Weights of a small transformer language model: biases on query, key and value.
Each number is 50 + 12 x the weight over its row's rms, rounded and kept within 0 to 99. Layers, rows and columns count from 0. The size before them is the row's rms in percent of the matrix's.

# layer 3 attention output, 64x64, rms 0.165, rows 0-63, columns 32-63
071:55 59 61 61 53 64 69 43 48 34 50 54 38 27 56 28 46 57 59 48 43 27 63 49 39 61 37 33 54 42 51 39
072:47 27 63 73 49 61 42 62 56 34 56 73 62 41 61 62 48 46 42 58 23 33 42 49 58 44 38 42 52 47 40 53
093:28 51 70 55 38 58 64 61 65 57 40 64 44 41 48 51 42 49 53 49 49 31 62 42 57 29 31 64 35 48 49 50
108:53 54 47 53 35 50 45 41 30 49 54 42 47 27 61 30 48 40 43 33 60 47 59 55 40 80 45 45 31 47 53 30
110:58 33 51 41 51 38 65 52 75 61 61 64 53 61 29 77 39 62 59 58 48 61 50 47 47 37 70 77 39 50 51 57
093:67 49 34 45 47 33 60 48 48 36 69 56 69 43 48 43 36 42 78 70 36 47 47 49 56 66 44 60 49 37 34 46
098:40 66 65 53 48 48 52 35 61 47 42 48 48 45 30 77 35 55 47 56 45 49 51 46 50 61 66 32 59 57 45 32
081:46 60 65 41 67 61 58 59 62 45 51 34 35 56 62 58 59 54 63 49 34 47 58 56 66 37 49 51 46 42 47 14
107:37 47 55 30 68 66 59 66 51 49 52 57 30 45 37 44 44 48 54 59 61 26 26 64 57 35 40 74 60 59 45 51
118:64 43 34 53 52 36 48 58 55 70 53 59 52 54 53 42 54 53 55 50 63 67 59 36 18 52 56 57 30 58 45 64
109:43 58 47 51 49 51 55 54 56 46 22 24 46 55 50 40 35 40 57 66 48 41 64 52 61 48 43 42 50 27 47 14
117:67 47 40 57 49 58 48 36 51 61 25 40 44 44 52 49 62 65 46 67 49 75 37 54 50 36 43 28 56 58 55 26
119:48 28 37 36 48 47 31 53 38 40 55 44 54 62 32 43 37 47 49 54 31 52 35 62 40 50 73 65 50 27 58 33
089:47 38 23 50 53 58 35 64 47 40 54 54 55 59 58 51 64 51 42 62 49 52 53 49 64 40 39 54 37 39 36 52
116:51 78 43 29 66 63 62 47 47 33 47 45 48 44 62 32 60 47 66 56 60 32 48 57 59 47 61 42 66 33 59 23
079:64 29 59 68 55 52 50 47 75 53 50 65 37 36 35 56 48 67 56 65 32 59 48 41 38 55 36 44 52 63 37 49
104:35 67 60 45 62 66 40 57 58 70 56 58 35 55 60 72 41 51 55 45 47 50 56 63 33 44 65 51 39 66 64 40
101:34 40 50 55 34 46 47 59 51 46 43 47 39 50 50 51 65 61 34 46 48 49 59 44 51 48 73 51 35 30 47 37
092:48 61 68 54 58 56 61 54 51 48 38 43 34 48 56 56 67 42 53 46 41 64 38 49 44 44 44 12 57 54 65 40
100:55 43 43 58 36 35 57 51 50 64 55 65 82 62 49 41 61 56 56 66 37 70 49 30 32 50 49 47 59 58 25 58
094:39 64 61 41 67 61 45 52 58 58 43 58 51 43 41 62 32 18 58 67 44 37 43 68 49 55 29 44 62 52 63 56
113:57 44 51 61 39 48 58 44 65 77 66 66 69 64 51 67 32 50 55 60 40 68 65 47 38 41 61 83 31 49 34 50
083:20 24 54 49 39 48 49 61 49 45 37 40 52 61 35 35 50 51 37 57 45 50 47 34 41 41 55 42 53 35 58 38
115:46 40 42 64 76 70 43 55 46 49 59 62 69 70 50 64 52 43 66 62 40 50 57 39 53 27 40 47 45 45 51 63
093:57 29 52 78 56 49 40 40 30 50 73 70 74 53 54 83 59 45 29 57 34 67 32 43 52 50 55 44 67 53 45 60
088:42 47 65 66 52 43 40 43 35 38 28 57 55 54 25 55 55 50 27 57 37 41 56 45 50 70 61 43 52 57 32 40
099:31 82 56 42 36 42 44 38 50 56 46 48 34 31 75 37 57 55 49 45 65 51 60 50 44 67 35 25 35 75 66 38
113:73 27 36 69 43 37 38 39 57 48 39 43 48 40 36 51 41 56 47 68 46 63 51 34 54 57 50 55 41 47 41 28
076:70 37 33 58 68 75 42 56 36 52 75 59 50 57 49 73 54 49 55 48 51 39 54 70 41 50 59 75 35 40 38 54
126:45 49 31 30 63 49 60 48 41 18 73 70 66 56 60 36 54 48 49 74 57 22 41 60 51 56 68 59 69 38 51 42
084:55 60 68 49 56 43 65 57 65 51 36 59 32 32 35 57 48 48 66 48 43 44 60 38 55 65 40 55 39 60 36 54
103:53 65 49 55 53 53 60 52 54 37 32 66 41 37 65 40 79 66 49 61 51 41 61 41 67 52 43 38 45 62 40 37
134:64 60 43 50 41 41 54 41 57 38 41 51 53 45 43 38 39 61 47 63 45 44 65 58 38 68 78 37 66 29 39 22
098:54 52 42 55 62 58 30 49 37 48 42 42 35 52 64 67 45 47 35 51 57 49 40 73 49 47 46 28 53 59 50 31
079:75 56 40 66 36 50 63 27 67 55 43 50 60 50 46 62 46 41 72 65 46 58 53 48 58 27 20 55 25 45 45 44
092:61 41 34 41 55 32 49 56 67 51 41 39 45 60 35 52 30 41 67 61 46 48 46 50 54 41 48 73 36 44 43 46
090:29 56 47 33 56 51 53 49 54 26 49 68 59 55 50 36 45 43 52 57 61 19 62 46 51 45 55 63 46 43 66 48
116:41 42 28 32 49 58 32 56 55 58 62 51 58 54 51 61 54 55 75 72 42 54 51 62 47 56 39 54 35 53 51 51
118:34 61 61 58 41 44 54 52 53 39 70 52 68 51 58 65 45 38 70 60 32 35 60 43 68 61 70 50 48 28 44 30
101:45 69 44 25 61 49 58 44 59 50 37 49 20 44 70 34 52 55 45 44 72 52 52 56 35 49 56 48 43 64 71 32
098:27 61 56 22 39 40 50 64 48 54 34 30 39 59 42 32 56 51 51 49 54 52 29 58 47 47 62 33 78 50 49 32
109:47 63 55 39 68 54 58 63 57 44 59 51 44 61 51 47 52 31 50 41 60 46 68 51 24 45 11 38 40 58 55 68
070:16 54 60 45 40 44 65 57 52 46 45 52 47 57 62 46 42 42 68 60 33 46 40 49 63 35 34 39 42 47 54 44
090:25 59 59 61 50 48 37 48 33 41 71 35 72 64 36 82 42 34 50 56 34 48 44 41 71 53 62 35 58 42 38 48
123:37 46 62 33 46 46 64 52 46 30 54 54 47 58 21 47 41 53 52 46 47 30 53 51 50 48 49 73 45 41 39 53
108:49 32 42 38 58 62 25 53 37 60 57 30 36 52 38 48 39 45 59 42 53 58 34 60 36 46 27 49 40 59 58 55
082:73 48 47 60 40 40 52 54 48 29 59 71 52 38 45 49 42 40 46 49 59 22 64 53 59 69 38 66 38 45 16 50
106:52 58 42 46 65 57 49 56 49 47 62 72 42 50 63 63 75 55 41 42 74 39 57 48 27 59 61 57 37 77 47 51
087:40 26 44 46 40 53 30 50 60 60 52 46 44 52 34 65 29 56 64 69 35 48 43 61 33 58 57 59 39 54 60 41
096:25 43 58 52 29 42 50 41 52 47 41 68 59 49 52 55 31 50 43 80 42 37 47 59 60 58 55 52 52 55 51 37
096:39 41 59 65 25 41 38 34 56 67 39 59 46 45 33 66 29 50 48 52 29 67 49 46 50 60 57 57 26 61 48 53
105:38 38 38 62 47 60 36 43 14 53 61 48 63 59 63 52 59 48 44 52 47 59 38 51 54 44 36 42 47 59 43 61
096:58 48 45 51 44 40 28 42 60 41 16 46 37 47 41 45 43 40 40 55 56 45 57 47 59 47 26 53 32 55 54 33
114:59 69 41 63 38 39 38 33 59 53 39 42 46 41 56 59 48 44 67 41 46 53 74 38 46 78 50 46 08 62 49 39
115:49 52 77 55 49 61 60 68 47 59 71 55 53 46 59 53 58 50 52 32 32 52 53 49 49 34 52 57 51 35 49 58
102:38 56 63 57 63 60 31 61 30 46 41 59 36 53 51 58 62 41 22 16 50 41 54 53 42 50 70 49 39 52 63 54
097:35 35 60 63 46 60 47 60 17 35 55 47 58 61 49 32 60 44 34 36 35 45 44 47 35 46 47 27 67 37 45 46
084:38 41 57 71 38 51 56 54 33 67 61 55 56 26 71 48 62 58 51 51 57 60 43 42 42 62 50 14 53 54 51 45
085:68 51 55 68 47 51 68 49 61 59 61 64 59 53 47 70 58 48 55 46 53 57 56 46 39 38 24 54 37 60 25 69
108:40 49 48 58 15 46 56 42 36 53 42 44 55 48 56 29 56 62 48 46 48 61 40 39 62 26 47 47 42 37 38 46
093:75 42 58 54 73 50 57 48 52 41 43 66 37 54 20 49 55 64 46 47 33 60 57 47 34 55 60 57 45 57 32 48
097:35 72 73 49 20 43 66 46 47 57 55 49 56 49 52 47 46 32 44 25 53 42 46 46 36 46 61 57 46 47 48 58
090:41 47 37 49 34 27 40 62 51 48 42 43 61 64 64 52 41 29 47 61 41 58 61 53 58 50 35 44 33 33 56 48
092:25 28 51 50 58 52 47 50 44 47 72 49 58 74 57 71 50 61 35 65 43 52 33 48 42 30 75 52 62 44 62 47